Part of a small language model's weights: MLP 512 tanh GELU.
Each number is 500 + 50 x the weight over the matrix's rms, rounded and kept within 0 to 999. Layers, rows and columns count from 0. Numbers have three digits each.

# up: layer 4 MLP up, 512x128, rms 0.12, rows 131-230, columns 0-63
# down: layer 4 MLP down (transposed), 512x128, rms 0.0699, rows 131-230, columns 0-63
up131:563557510581469452446512500507515468497437468567466504540535503490427474430472492518518427487463605541615463601533544523382407532568518436547501565572566454495443542494464512499522585491465442
down131:485501504472477478500519477486505467551463502524510624468517489531484537424501497493568473475491550516577508510448467497442484488495526518519537541491495521484514480421462549497516486523444521
up132:486527565361646564491428433535490440530587522541423514490613477489595515447451476446507542472464550557464494562492509517579566633500496557474531658658433585424473459495609504434496497406468481
down132:540445533561465556457477509471484483395485515507366470512354597522482509563490513501562567516524450519490547441491471544463539525469454508459487528559478446398617496590652497419480467581498597
up133:582504540526485512477492558531588431508511454601516564499517535513488575458449451460502460397344600549516482542488470533470531546512493504503574566612548474539495517496565499561523464443401478
down133:509507496563469517426517434500584457540443560548536472455503522559463446478530376437578446488459541473624596571462374527464485492542500560499504461497624542494527491390512509456470470479449509
up134:578544570515446559439559531538526340504482479614541463559530467546434559452418506428565490443414599587461417543521546627467538572505555521518554615647558456558494594522515500516527566490381514
down134:480458546493425483503534443424503542511617463468517517529519517455530521476517522589525581493439514583482495551522406391549528576483525543447472617568601580410483500465492521421517528415500544
up135:561498481475530578405496602519480430523681454605571448510489489477469431517512489415535487383376561479585566542403435570453554517493556397472571523524511451505502469523585406576531428447417530
down135:406410480534606411546509508460502445394431511454494545464463531501364546500599432461512514485484637473545388365427487502489551604631480490551519626464448399525495549515501439604476594542493487
up136:547547570440467565494525463588495404553534487618470505514546452562448560446486559451526479414369571552441481527477513541469481528526593444489510599662582531544478499513531476463525529484428484
down136:492479513520448508413555504409394456445512414500507491492528483463496512466519412522386556495507470531553487475494544511522546562538498526467473568624547504516534444485464507462504472498520459
up137:477437491663474538474486467486506547463407537480571502475529552519442561544484513505499601497493486486526569553526522534441397486526500491503481475543457414560515590453476493495564555484499533
down137:520498456562545579528447517520562466498614482448470500491522568607544387562481478496428459514486486574503502464437499434490503479500504529555476399478488582536485619471563464474495464524521475
up138:593499550518465577408516540516562404518446404673476569480503551484452542509527451516504486431387637564567488551417465580451514506541508440510522561542547499489479569484592428540559467493393459
down138:579486454452396443525560454509535462548531519448544446422621536459455449413490454448482484458438499453476557619508430613476524624495524473482589489508572494503528475412593547389563589520440514
up139:522485549570450589449493476517538375505438452551512529508625513541437526389539471536513454443410542566560477497488490570557414504500450599470536527587428434553594556493473534558557468489411527
down139:571563563570587506534471547495561593491423434515411527562550559470473537458452441481479540429485482475491504483455493517487453528555433543501450508559500438530522483414463553508583614438410477
up140:557519495503479637456515505495529507564530465560483508492467563510419536538569500500540501472396555507584452469439457538471474502495515517513545601584411503464539545515556497519566581533441520
down140:532581501561628491510445485556473427519583481520468458439408443435501439472499544453570515471568533485486520523486446567455536479534573504502469445585542499541457475498536441509498549458532440
up141:492453526603431625438450614504494536528516408567664509482504531570460606416384451482589472485439500537485597530541525498467474499472419506439500500503544539613528581505500409538496292584495506
down141:478583546471407360574463442495529359449461520466409553526385437445460511407608457571436538520459472499607540577478538467485599516518522537508525431539397509411412335434539481655500605480533485
up142:488485458421434397347465590494537492507508457510455460489488479500452557538570510506536541489521526532642538434439408527499516466510533471543522433481543425490476620481510400462512562467493549
down142:501478474483623566481481529525521545437488510423566537495555481469515399530493524475470522465522474456526477539554527484403501431484509592500490506454417474544479484406523510485541439415488481
up143:564522569533492525447505498530535476537580460632542525501511460534452551458508479408560487395326512555516491556484479572467521524513528467535570558592541478539470553505526415440537498477436490
down143:487518528477482531457489479507433517424432491448549512521427531567438472449474489539458545583501540501478527520477475563474533544516448504449530529619524464520474477426531499504498505500489502
up144:583547564541437632562501442534526344549428497608378429481561458521430516501455533442508434440418520565445543513555564518545550557508533468520529504515608520587463465602472486436542556471304500
down144:368438511515573612465493406503509487474543447510629456512581603569550575435412568501462510468416441624407507521548544479514518573570403530498406479508417515543476405505505541562492364574467522
up145:494508565463465507492505486496542439518456467515482470532530495532534581429477463492466549478482560498474401492552456516589487494472540595544530567529551476563480450514506505532535457504467489
down145:536509525509508440511510494448507491445496530497477483524462558484484552469548524507493489529535557508447409513551453452498486489462451489444481521509473486536519483539455488563548598544487528
up146:543476527487527500540452540478492492498531501533447556503497550503519544540514457492574556513405541575579497449468399460553430464517543411484571524532376510400455576519536442493523442544516530
down146:438543328562515481527562491503486539540385516474426508502414510477546513408581546407495562516503512544521489528479534475366616518508467438540525412562530476468460502513420556453552442487421428
up147:546533513530453569512517526490534426517509544614555562524527464529493519514477465424547444433362621543493443577480500600483544542517581479511548583587574509589497544531502434529487425458362490
down147:480452576513448523465504482532552487534474507529560574565486470541523498473468518467571532533462613513490473535560455537399481532479433483455523553469485534534558452450553481488484428504465571
up148:572533462643431611457571490523545587504441508659600559549619536499419503408436455411552400452331556536472553592504481504433494459497485538510504513474580521562523458506499429529519546530416494
down148:483611506569567554488477502395472470422486345454564624507517558480482331459618600432619587400548478570376579430439524382442478578393418351544520579529574447522533524509508504602385501526482470
up149:570512562502514507477554485520504458572484475567452518530525538517545431526531480476583479427400543506570458559454443482448528541540528483533562598560494493504495462488548457506530442490414432
down149:508538500621597499525450475409370488517513509486548474470335507498423641512473539493567573543628428492504467495479454401572432429494529579428408507386413525595572484605473428496492534535571444
up150:565527620561509604512482517526532516528624450715578522498518465552420465482515475430516575449325554514561478535503532539472543554487456498543547601594536461593446528513559483579552498450328512
down150:403552483493463482431495487474533520473394491488634616448549554554481471504576396580464494450488536500490507515493432573506393513483443437578510587511438577516468501424544409506464532472517474
up151:547570586500508623456518495529466441527502482629479480457519461471512591515451492394547476361315475562515483555556536546523551496521621514510561548562522512519440522538507380513536469473396528
down151:495592455487423501454490458535487473468436554481554542458469566531463457494442517478445429501569587556491586525545583380469521527496440454497452496395565471522602545444525518510467597440480536
up152:525548549585502533488487471526522453564487479591530447508535471532466460559431581399540549463357550530477437562457533588516518520572625466542484557603503500521424587572435474522504508455464463
down152:505448491529535454534440549467517493468505502446489564495466476575488436465495479481451541561494559521526468440487462491485465416563476533442540536458544533468469516447515471425497508489564520
up153:512555538511420609489535555558477543523475501515435418534524477524403559508473505435603477472429444547427414524419466568514490494508517471509480518475458569457473467490506428544503380482469489
down153:490570544492459502462575496466523485440482525484564554510553503483441469458447548559522482477470468549435396440511528463527446505487602447497512497501489445486566523460445438536495532575487522
up154:482505432513539486527464485466600424493536541514519530464495509559449520489598392521543462522504512543511475502457516536455464506522423622550532554444523440480530470499472502438512541559477522
down154:489512479561380425471509456505464509513516495429505479521512534543484518485461575518511465479484415380482558476496521434547566381494519494430471416485542511594307496474418496516491501557562544
up155:572529564522512558493543462536541437535518488591431448505486479492498523482498508427541493379418505502503503599507559628436519566495591445493502552609590523598408491519462514657535435491361528
down155:528568491514555612438517484518473439541449405454639576436511660557543522466475412521627546493547596519525446594518426626420468558543434433535446528511485466543430525346491505539558497495450483
up156:528529513488507530460479495518510445544537506600529511493547531530471561488487472456525491422397521559530480522487517537478490538521539495545559571544516500537507535536561455522544484498409517
down156:526485544497552468486534441524472497471487514476502509481501512526506457465578450483476521531433488521474515451518423543502504477541517467468548488502524540477486467457475494501539514480524521
up157:550507543517392619473480515550536320516479509620520536510497500539437627465537494476609453413352529589574511541449460574518527538503591463502558601542588502579434519518523494542578477498410472
down157:469461551512385624418548544447512509439503526554598475475544501495427466409481509538447434498532497452551485536453505473574504531511543503470489532489627599510514495504494467490508417465420555
up158:446532512457552513461476516499510520517457441512473361513524534578504470507424508532550565497416492557470481534518532544515508592529453537549465504543519535511524480546556562545553459521529411
down158:598489508529400516466422462533470443525578567502572537476551470477551614574512530526349409517489495396454605415545392523463525480516459520513495456574596325475533441465350447461471556451523547
up159:550555519557396535419526505522512442483550466609554481528492485571430568495495485411573491428380544514528459494434497583481511544495537461492519551619601502527370508545527455601549509430420480
down159:429399480480393580489459464475517451547493523448614451488509458558518557534547486470406567536508467567537387520469441509584441591434472600473591547518560536530485474567547569460511457419478473
up160:597516590578540551452491498498545456521576437650538488486560538485476528403516482430548506435378549524532522523509485561525542547522534496493539526618510521517461565538587432520530476449372512
down160:528497598523473506426472461555490465409503481488563524520559602547530412425511517482502511478455548520495470507519460487473530530507513479472534489454457568510565462400517478471506463528491486
up161:552491457461454491484399548517518417479550492551556573517502479455554506425574511469462471480488527468547456544400448507461599452493567420475527631473577568472399487526580550546460513453484569
down161:533460534478439528447596434545441554631625577567413442484425535491487495598518607466454512492514425386530628424550480347472523411535567465406507403555454544464395501561399428388526569518457608
up162:510501462424550466441489581492501478534432542489481463451541526552458613456622440549538527522520516473506480493465529551527455512545474591492485646413505524505552463538449573473483548530487403
down162:456483580473441435587488412524386580501615456568546573551555499470590448528513595457402426501520439476438557366567454507402551363495459460444522267502470554476443474493505430516498519532539558
up163:515511565501464514460493489488496449525533458560537494475554523509526548499491490468449530467477461540443472530505507520493573540514542519448560552577492469496460537475489501484555483444440499
down163:492453478475509491533519534488503471528540519462483525498527501495508538463502516475513519502543512556451522504541504480517465463519433497511490498466527490537551511486501495496539521514512475
up164:621542510505468542501505524545514430527483485614570585482519480512462559509455476430526444365351558592542509544439477578436571539524577479517568554613528452517449578531498452483567498470363472
down164:488433472561459497500495400488529500497426559518470496500492489571484482547470507483486459447508524484551556510480458564567485484490471446404509526470613508485469456499529545464484498525474503
up165:558526541518475475507536506490548478563495487555497488499519514523442446458508475439514433450451528523516490523518477501434504523532484510553534568631530459538522469485448535389534570501494469
down165:421602472521512472564489504500374431471520516399513529413446442482481442477545499503519619506471511513556504515484532425483543471410541530447501507420511510579589496479590410509482554583530509
up166:514512535624492601480482531562517528520409451515613461526557469533430554453567396458487610449418539545515530444513527507521512508455488510512482532503367487509498489504589416728507464462476557
down166:446497579503449427370448467472542372497541507491612510518431504512471488304408564487553451440506535610458532436466602598481568460442481445604470535532574419491653540468450548478499576627521502
up167:577527540570466529565565481556529382559355521532493494543559535495458472481514507463517487445408640454548559487504511528480468525529425475519558545511501464464389458479446488563578525483291491
down167:500477495500532485550467455472512491447453492428503550553602552532402541564537471490454495518473462543556474576513528492449553522560520503534384489493517533425434492514519470530507580576578496
up168:493533533502547559498504541492491433497469466481485417501465582500452491534448426536495525465456520558454489516550525510457422635490408524565443523529508537529583461500568497496567485524530449
down168:537488542443482489444488466539470550472583560477627451467394450570528596434548582443581473451495470420447551464520385468483487440497567423470541431478440451488361552536456486459442444488512542
up169:606529551543502518473500525557551445510452466652461521520610488527472557438466466421610427403410472571540504498478469538450515545569551469498556554578559447568443499473542460533522457470414458
down169:509535571557462595406557416512486536612471561583445383470579532464478456426387472417415504431496609506467430601552449559493533552487541473507522533567515473540544466428489397500481503514472579
up170:504554496394522536476517506518512420522526435523418446506489417555439418449455520426538479498499433465571609514517482544530534509484584593596492486646564500495467508521571489525488414551488547
down170:538531525498501514489510457521460515481425529547561389473439526463494557475404489465447479536545533549519500507520485515457553516549394435519476664505417445508481592454556519535450498546472533
up171:639445619551463535507540538503533468578519421666525458508542500492461547376528444503495481381440482499487584440478507513466538513541542554474533531488525529598454486561518471556529398503348486
down171:496529659487524583439460479547480487530484354493533524492407554653440480517440497478502563477528526619531516498524549504436475469507409489531432450437443517451537543439524506595468487607474500
up172:564510617396461526526481488542485453544596404560544529482509539497539539539540502509510539450434535494447512476496474520487605472517535480414526518498480547467444527521603432569521465418452500
down172:518549441656456508521533446496571446469377491526534576514474516457468438443614443498545481465431594564527465502526412522440566543515483471531521513587513506452492477479508525516454580582534510
up173:584510621555481574465489501541548406540440503637512534507542526520438509510502446463574470425335547590521547553417458552458537547555449478521573544594513490518436546508554425508563467482392424
down173:523497562479449487479558534520546498443496612537563449498548501461513460444526461543464443418472482417505568491437432538539481492535396490510499611561592521488429447436526506420468492474475521
up174:597547534503486514474525546504590458551540508635548595484577533548506550468494446467528499378362623522545499577449481575475525599553519495513575591620524478510436514492558456510544443473379463
down174:510481543528513501475509533634607478457414490518525482495526556544575404457489417478544476370506507430537529483421405584445530491542436475480460545560525535509577490437510508524490474447454491
up175:539532498545396520495567510560544481539455500628483583482508518583429641473467466465588506398381518526492586426468530597476557525497504442531530488584536508612435535505478533575491501507400538
down175:475441424405454598477386543519488467477458481511467534484527480543431553505576440487523475552548571584521524491484451497459555482485458504517523555596458528446462477491476533505421536576536516
up176:635497561518470604427513495526569371517508459627453547499542501505463528521520491512610468380369572545534505528442439579429543555524500445535542558568559515530502541510567447481527453497389462
down176:566472441463402481521567515418515454523562566506525436489655533475477508469545433431502447481453545445575488587450384561487499544512496495464583532523556536417509517458558483424505554440403498
up177:635523503504469543483494546501563414544548475601517560487554528524481520479507498455502456377391583576559512562472451563487569522547517460501589579568536491504468506474545492513560473454395468
down177:566508523571421571458530510537539521474483544572437468544551484530464433473522437490541441438593516451533535503453476583545471509538460457480507552517559530456475477428457515516522454451425459
up178:557479560534463489461594446541519464493410454502499483524511509476503563386512503578434519439486532406577604426560519453532480455458575551536532539526516530474505544494517579491556602569478530
down178:477434537505455504488441495515516493482441484522477560506425420460486505483499490518489428441530614557505532465492461577497572516596491494544501614477453519514560557399426532441478540505502517
up179:487463521448421462390550467552492384479432529504475498477526526480514616446524496456454518454483487408531582506617500510554502483509549447483505480583481435530395523457614454467559522448475528
down179:553512473531467507467535426527539513495468467467468512451526522596487416530488501515507514506497499474550466524570529492512552451542504495558484493440486467515501488462532504510539536464607488
up180:530528566532473555469490523485536381557533515616533545466545504557448578459504476473502524418395594562482490567499522594499505556515597446536610645561547465498444558563575448484521475485398482
down180:488529479518464489490571483521560508505404508496518576533565459455514495549495433506496504488454505564512510548378493540490511438499561556484548489482538541502498505497513436504475478476593477
up181:616508601513516519559518513522527453555521484606499536500503468520485501527470442494544497437449538514473498541456528584472521529498487493495601563537578464544521536555511453480499449477395445
down181:593425569540550555493460507523533513485494477462578543516500538538504445529515543468518495416507492437545414525466492488487514536496494514564552519441466488475572483521499470461495502475533517
up182:650459558495503498550549526496508434573569378573505476537530497506514526504549428517524470408447529576496543513517416456456498512517498494536548524502550476551529490517495495401552404473385499
down182:547544538601431546521423455498406557511437485441518589523433418522585502469440429466522520556559589516406554524547593487531449457482450549447408524377502528548369511468461446420567406511473456
up183:598495542553450506490521539520550436532522479625514545517532523528463493481516458425533481389336551580502496564442456573445544566559502494518586583581538501525430547491517493443545494462414466
down183:597438558541445525450534525500612446466478486557465431544574547561502475494506411393554486477506559467480544557465410604461524505595447487488492539555542532417441507432518481495557426480387467
up184:575510473521460570412584478517519425520525470608529494483542532473494498506499468448577467455418509486522554487508468506472549502533471478488503454473476574434426480523510412553518505509413474
down184:486530569542619568425412482431566453449448544457487515528359438477396506527482497607512505591605479523536535494484431536550472506474412476515464477439507588492433513539608529424486455539606498
up185:550484520521478508482472511547557481501514468571495502539542524505506508472490500469515521420420543493545484529457478581518525545558518479518533548531519503502532530541532496505497493465429477
down185:442558451442536459541532505402432407553512597385522490335442403490477561497519454551491489558564433511392476416515574487523490435402521510425585437485507495495502497513538520488489562568610536
up186:542574546508450594446492470530485442523548486605553540496504509561450577523481497453534546402333523547518427565524552544481553555523594423550552596616572461518432589548576379440543473475463487
down186:471503482547534524510521490496477508516513488498507522484467509452483510474514402495489514494441528485489482470463523592497522541495492476467479512553471458523576485483484429507445476437602508
up187:603524533499453536481507537492539425573557478646545540473552490524479551461484490441521519380398582528565466535421521588502483515524608499503616573598537475551460544548560457534534453452396504
down187:517517460585493500420507501538478508366417560492457464553500584478521461484448540486589545465533485545503512497477468625472455542529518485516439489507495585505553443459498539553480472491476424
up188:467437517534498443564451511468534504533491492517476467487493481562457605511538437517470482476471465411534492471518572507455471504487540551514535535491464489550509549551465541429506441481428479
down188:623480505545531448436498503450473620475586570494463453523496474545551506626585500530484415567542492566510415574542462504455519428455412461429433447474504481486554472601454574459526474454561540
up189:583579537497522533470598483544538493565503451626462455502562459484450514406515451446534504400385475506503542525524500529504571518523536490525548515559546531559391561545587433583510452492392483
down189:473472518501559554433534470555519502472519447457541611469427574501518531444549441466430447500501554478523507549575599441426460574508400542554441599516412465571570522542577421533504570568540486
up190:565523483504496495506512514506552444551524525609524548511523551549475560490527448479545493405386575534537492539427446597447490543555484470513575633530520523526500492502496514494526511459409459
down190:567424525538455555487482501571595561511436448603462447544607540584484441493533443433560477554499498448485561539438482606540492478597474450508461513476479476415535525438478521545520445454380408
up191:594533574609456533422509548548531368552483464625512526480615497515466622422504433417478461448425535524458559483511568598492521530480574476488554525573539472463409522581489478487491573486345557
down191:429511457477432536430451482568465460458520412498534497492540517586510392434600439475481565462527509570481521458402531564574567486522546450536454469550429528419444519503462448557489394542522480
up192:509464428589528490581410524506545431485489543494522506456535478584466486552521440430494508524514528474456525564387553535497493548513484574508545563466506490531465587498514537512524476460475464
down192:478552560432499503436519544495475447529545449517454520502426556415566540509494519566426390482494508494530525440550446457473496437491527563517501496538512443519464485378457572427494591445540505
up193:572528523523518559451512522520521343532517511607433492493525473532469603504451535463553449472405506553558453533463496574509508537503551524521584600556593404502522540480520489425543573481411524
down193:496523473476424578458466524491446531492542547527463402556549511487392544460436461440505556564467553589542512500556490558576448539501449526560561485502591454385550525430547477479580510489428550
up194:570503591512519546434501566525542457565518451646552499521527534519445516472536473446564507412334507600501540477473473557444553525529517470520550550515545509514447530497536474540530467559402487
down194:474637573455432499539527523461514495476502486570548556475472555529449489456448477522532480418412539539469533440486425573453536484527516478565485547594482450506498461458392494449518554494447529
up195:542546483567443518505507494530524402542492459537532545504581459587497530478543526409471499427392511477494399530559571475430571528537565448455545590657548486550482576460535516478514469432419546
down195:398509506536403565398428545472444452477458413490439500519500468494426501439548626574580510502485465425615449512465496442512610540501563434536552558546526594506465452453421492503552378497522507
up196:590480577603468574448525510523582442536487477631515525512532498470413507503507443456589466406365554540507514561412472566436564524556487501537561590525557506531467521499529448488553477460402418
down196:603480523458426482523599486485593478545462562579505456490607551521463525457455366436511421475470563500463591601486358584469500485536437461481515546587526572436447489402532491419579397415400532
up197:576552508540482529496473509550562427525511473625559565475525518544461596504501464454498468408385581498554476594420542569456511553531592486484563633566565462518440515543514481519507438466368486
down197:502430501557551411548500467527485534474484530507492505480533524542528496479495454486485564435454536455608514574428440590520518465521583482485484463576537545492455433439587509544505455517493493
up198:557488550537473568535413465512520312513527521580537509517589506566517621495505517432527514408384630537488507577516476538539524492549573456513604539585561438576450538519487483509503465441360546
down198:478477528547471538482515592520463506501502418520529458465513509560524414479560479524470588425517514546550456428441484566485519561478459459474478598506385509518547518473458526570434433425544394
up199:506506539451493555521465534528511415528557492511518417495503527513537564527519529507474557470493454362425513473490463542519514493489469469413515555524428607488462544578537456558510461382445549
down199:472492397448546462625399557457472509473572480466530532504555534438560515510537427466454492463476452501514537371535446620514524590505395443450501555550449633376540474453467470590545520525396561
up200:576486517553441503432498491531550392521461453626587549470565551491445603475500472428546481461402576478553470575475554512557505521513533489473525628554562516459495550518529512584543508512428454
down200:450515562480459469491458464514513609496444473542559507533501500479481446467476572458519501551522454488519517534488448448440569554525582523492494515588496530462529500568452429565507507461458482
up201:468488523560529515419374529499468480511420509494571529510573529483572519557598538540437564482491517537516471577407501489518438537509522580507484559549472513544524661463496518511547514496468438
down201:434505378531536502463562528509460523495480497488386460468471560478533538454581414419389502495476490535483573605456508401528524465450493452502462411504350533484553591492453547519535462574475477
up202:519483524507493503499507506504496479515513501514476485468502511490489488503499490482493501460511519500512494501484496521519507511496515501505485505503514504515503521507514501510503502499501488
down202:491502490490508495502500496499506508499504494495498515513495494497508494500511500495509492520505496503496498495502504482492490495522490494485493499509493495499497498497496495499504500504494505
up203:591561611514412594479464543508483413534505457593517480474565468510462588478479478438540519413420570573520511603480501553489532506513617449496576551561613538516395472548531436497489474447412509
down203:491582491491375546540481452513475428423458454481582472440551579549440473527497383493468488470528489525498488532445486557540558545485516446513566503521537457429526506526517450464564497475577402
up204:492504460459446532458569500497543356541425480464563533501525552497448622484534436572476518519477495540526427533507482513556487514490422599477498530528465411549541474479505540526554509523473491
down204:501534497560457460529493520490407594493499477479508507507582493585536495514469539466503397516585524499545465521566501474500552458551548503509438453506481506475518510537465507514515418544473463
up205:564476485582581539583518519509454358564463516566487452510522492443388493535576554506422530494485480660487442551354458460466512599523526499497437670523484415439509566542400488452565583489481463
down205:450462548526582385508372693473506558532597520599522555514368460537478521528596501535391391452498424398497512563682553545585440546485519582612497520592420479379417592502368541275517411445510545
up206:589497540552441475502518604507577483548416471578456523508568518523427559505539444421449490419417474491522471553514448469434479513504468521463534561537512579517472490480476511554551469529306444
down206:492505469506496425532465581497521577462501506454391546645566496519500512459470458534566472502515566477459504504511479550447539512476516505550541488612484464453370476566510516484424452496543557
up207:584557510488455527493460507501523500512622492619543526451475480542474567549506492397612535515438507406512545499403445630448552504539597459483559532529485526457470502568541296554482458458459509
down207:537477529489443549544566514502461392500372490469429477489529582596492505449424463538445492541603565516463508481512553481458452565467444538641505540580512512473499532510525543488546580554481479
up208:646510554537464500491524509536596440528467499648429529525569537562465530456492448447608477351377545550523521548544480605441492524563532499518569547615613504548421529521506470535518514482318463
down208:514499563476482597390429459528481452615512489543552428497484524461613430421392483433484515475514497490425521523433437604433578544605536496524540522554541518456551536441484424458550412403446477
up209:512477442434452505516506516521492403442453398529548582536556480508487416457412552542488402522457636565518533511439526606525378549562428464356524466567512515517554604527527516536572493414520491
down209:432507516355536495494531521515493599513551484491507451549486438503390479583408556542566517486403474617536508526469607408444336544514397517455469569464552565574533515486509548527544522464523513
up210:493531507494499501467502513478525483507532480503489478469497493495497536503485452503510523477505508536494470542481542537535494498518545476483514528554567525510478546510509523482492495448473465
down210:477489473492498503507501485513527537488501495499512526520488495498529482493495493498485477511501498495502484505501465489488486488494468504516485483495473467509501497478479517516515523540526502
up211:562444588565508594453545588499526441578492483603549454488559485451421477427521467514565495423411514481520584484384493550464566514543479534615560537519421536568495516490554500562539487501400521
down211:482490459553537519523474561524506534511516488475517441476418531396404458506495468469484571565559528435539468568460478639541453540557431470516516519502539439507423476471491518464544467489500473
up212:505492555559526568513427488507531519507618446500476469517523513527448575501467490425543528496468531537483529572548472491491511466516515503560537514510476443444457538506448514506540468519461517
down212:485502506451501490467493469489468370444514476506543483467546490500592533434573530413522438529446503578555495411522434523466446483535485531566528492483558542494526563491451552518551525572484533
up213:545521563546578480517501464546563415513518479535493415485467449471426483514484520542441507483475499481525572537505464491412569564488589469486471545591556478423435554532519486454543508518494528
down213:483521450450552507532429529509494522496471514499529456507421494523533479538549515464439598553499554469489441583570556629449579558505514513460423462557412424477458413500520552578487418520520573
up214:590536499478455535502538481505554468533524465618500525513513513531505511444525512423548481400359500484505504505469507548462452505552510468532538516547526520516466555499489467504517482436412531
down214:541463606519476533474462537537518500530490413492513522463480551602535454487469504413465504489506482494535478476492403498472572548535522517431534507491488478499505517414478608394511425479426508
up215:577535491498418491495503511521548394554535448585455543494590509555500551456508458468514489377396551535578471562541534532387533564541621470488508564598660466589526521509510507505510466479386494
down215:477440451602581519469548452523513443578468468515619471461516627435491473442416500494532507523542521561538426559447424578460480535459532482517439469497630598592610556473414483469569471412563553
up216:508517504509497506520501491514486487501521500512508534526507499493498507515512497509495494504504503505486510505501492464502506480483497483503473501494483524492487480507514502493500506508511503
down216:498503492500496494494494499489492501499488505503499494490488498514500501497488509498502513507484491481508503501494488525505502515501510501510504485499519487506509506501488515508501487497498493
up217:606507551499486525487483541529570486512506480590515514515556548496482528482488500479532522381424531504585519558443465544484499522527507481502566572537490517498499513541548464504515487454442484
down217:458560517486502519493458497403420484546485567457549552446498449442502561475574452521487462550464489514418485476541506513535528481412478437477597497392529534484500525478511464458466536487509548
up218:591534549508477547475511544535590424552515467608501548500569547544477512502523459407503486391355539559536490532441450558468537543557517490533581567559519514507481502506503457503543501462432472
down218:580463521543443527466533526526560527506480498599503429513600529572482438519506452398531543449477577463500509568473421569465517510572476527518530543495516465450459490424467430500534448457391469
up219:529536571570585611558548525536527578431495525488563420548417439486421479548387513391536513474448554448488562518532535452496534605465557551555550562567559527510400493534499540525484545453484470
down219:481572459570504361493516430427467483504432519674606555576468531553487578494494496487456372505464521514558440503518451542508591488462493485487548550537564484597489534530599520495383507402554443
up220:558506490597436476468477514486505366501478523537508499539545496536510474455589454538534438483479565566531452634557507508556433590483551452524531517524581429530494448465497497513524563540427547
down220:528515465439513458487472531516493553467491473503490469453454482504494501557459426500472622507504487520543436551484539554496532566484412468605434516540406601447480457489588493569477504509508472
up221:603494534542479504424517500558555423558547515655534508500555536510508531445545482438535513384398541488564466577445534590557521517538566484489596603578556535464460546587524446524492457451404501
down221:487460510614458519436527518619535491516363455521492477530546550534523444446484512469502488471508476520562549528451505561477513541494495504560445575558509566515497534394476490499498480515482454
up222:566514535572493507411499524539522454542436456560550460484561540509398458553539447477454523476401640568531490514411442481445534508521444479462480575567457473505441524454543528582535537509422446
down222:467521465478577543479462581547460636563496536466493500481461415516367409511491487385624542560516500555507503506392567449511513549505521533422435569578477393549528528536512492610541573440507477
up223:521470492450447532511448547498522412491559480505496514498508527469568513410509508468442517480494459458467539461574473478549559401528485549480500542492555565508530556498505565493561500430437509
down223:476474490405470474539484480469504398437547490530491483552519536491564485566452517490481478512466493531451492479544453516525537489549495525531480428535557514504514533462495469491535569462522516
up224:555499448431404528429584523492541433468553530563459518527506576528442487420516462510485485441434555545544480544529469512501508515503481457470559443548578484500430515483656514500551495568404508
down224:463502488532467523461481494492452514498509485484554513504471551519556547529495487449438492544520480448547495500592485426403548463490533503509508512503497490502471402430545460529471498469512543
up225:474503550564546573509535499512508501497425397507557545485561461545443445476416413450521519513438483542525500544551625509498477568487417551560455590541485469526558518515476562492526499509514426
down225:514455549510399396474425542489452515502606561503447476468541472524548602556481613539309446538527387409559502481448449504443586492533458577471524500580663481483505569463366425492478540482519550
up226:612536616593471531496456439559592427529560465606424514513545507544433533426485499499490511439394554567530523520582550539472457499532524466518537472610608419565411532513578499504556464462425506
down226:507548444491508594432513436514578544629452437480649520501586692545533444396547475560460525478555433504579402589443436573429417624517484509475483573521497539485557447507454498520504421441533505
up227:622444527552494540468517514476520483499620500595566451509529486521504501493590506428556513439444525462575564531380367545440585488525562395454602514494571461453470541558506377527540432468422522
down227:604417545381542501555438604506584405450366518515477588535443573387436513413540449521423461635568643479462455441375484506424559547596376434546535623450438483408544553485517526466457619483445459
up228:531487477513472522522523503478507471545482481552531496487580483548392470435454415452478507448433542522493586515455493583467494515508536547515540540564508509555498524499517475513550462479425450
down228:460524494461506445523490473491536490502486505488529509480523527508434466503492475516509536485486528532497463546471484508533476471457505532435466534493555459502586508473517525435480499470528502
up229:530565515517623412502457484508530434482491507532442495502491492561499524542481451503445486489505504475522513586435524591516533522548533508486525457577502460602374506503540445507527518411459447
down229:561507504435525484537469531512526454427456510542493536481531464474506481536464532535435435480507475456480508429459466487551486510514496531571506546533473525534500502412470414423493594478532501
up230:517503454448621439509516498471503522527470587482412508509500490525469452455471535524596545502528528553587440463472443485524451580507591522523526567467538415534625568484471492481503511521427527
down230:461544468569446466499552451461524631490475482593391513487542571500470529461505585467419433434528427386511553409544553520549588401545496567433487433451484559550343478508526451463467534527530542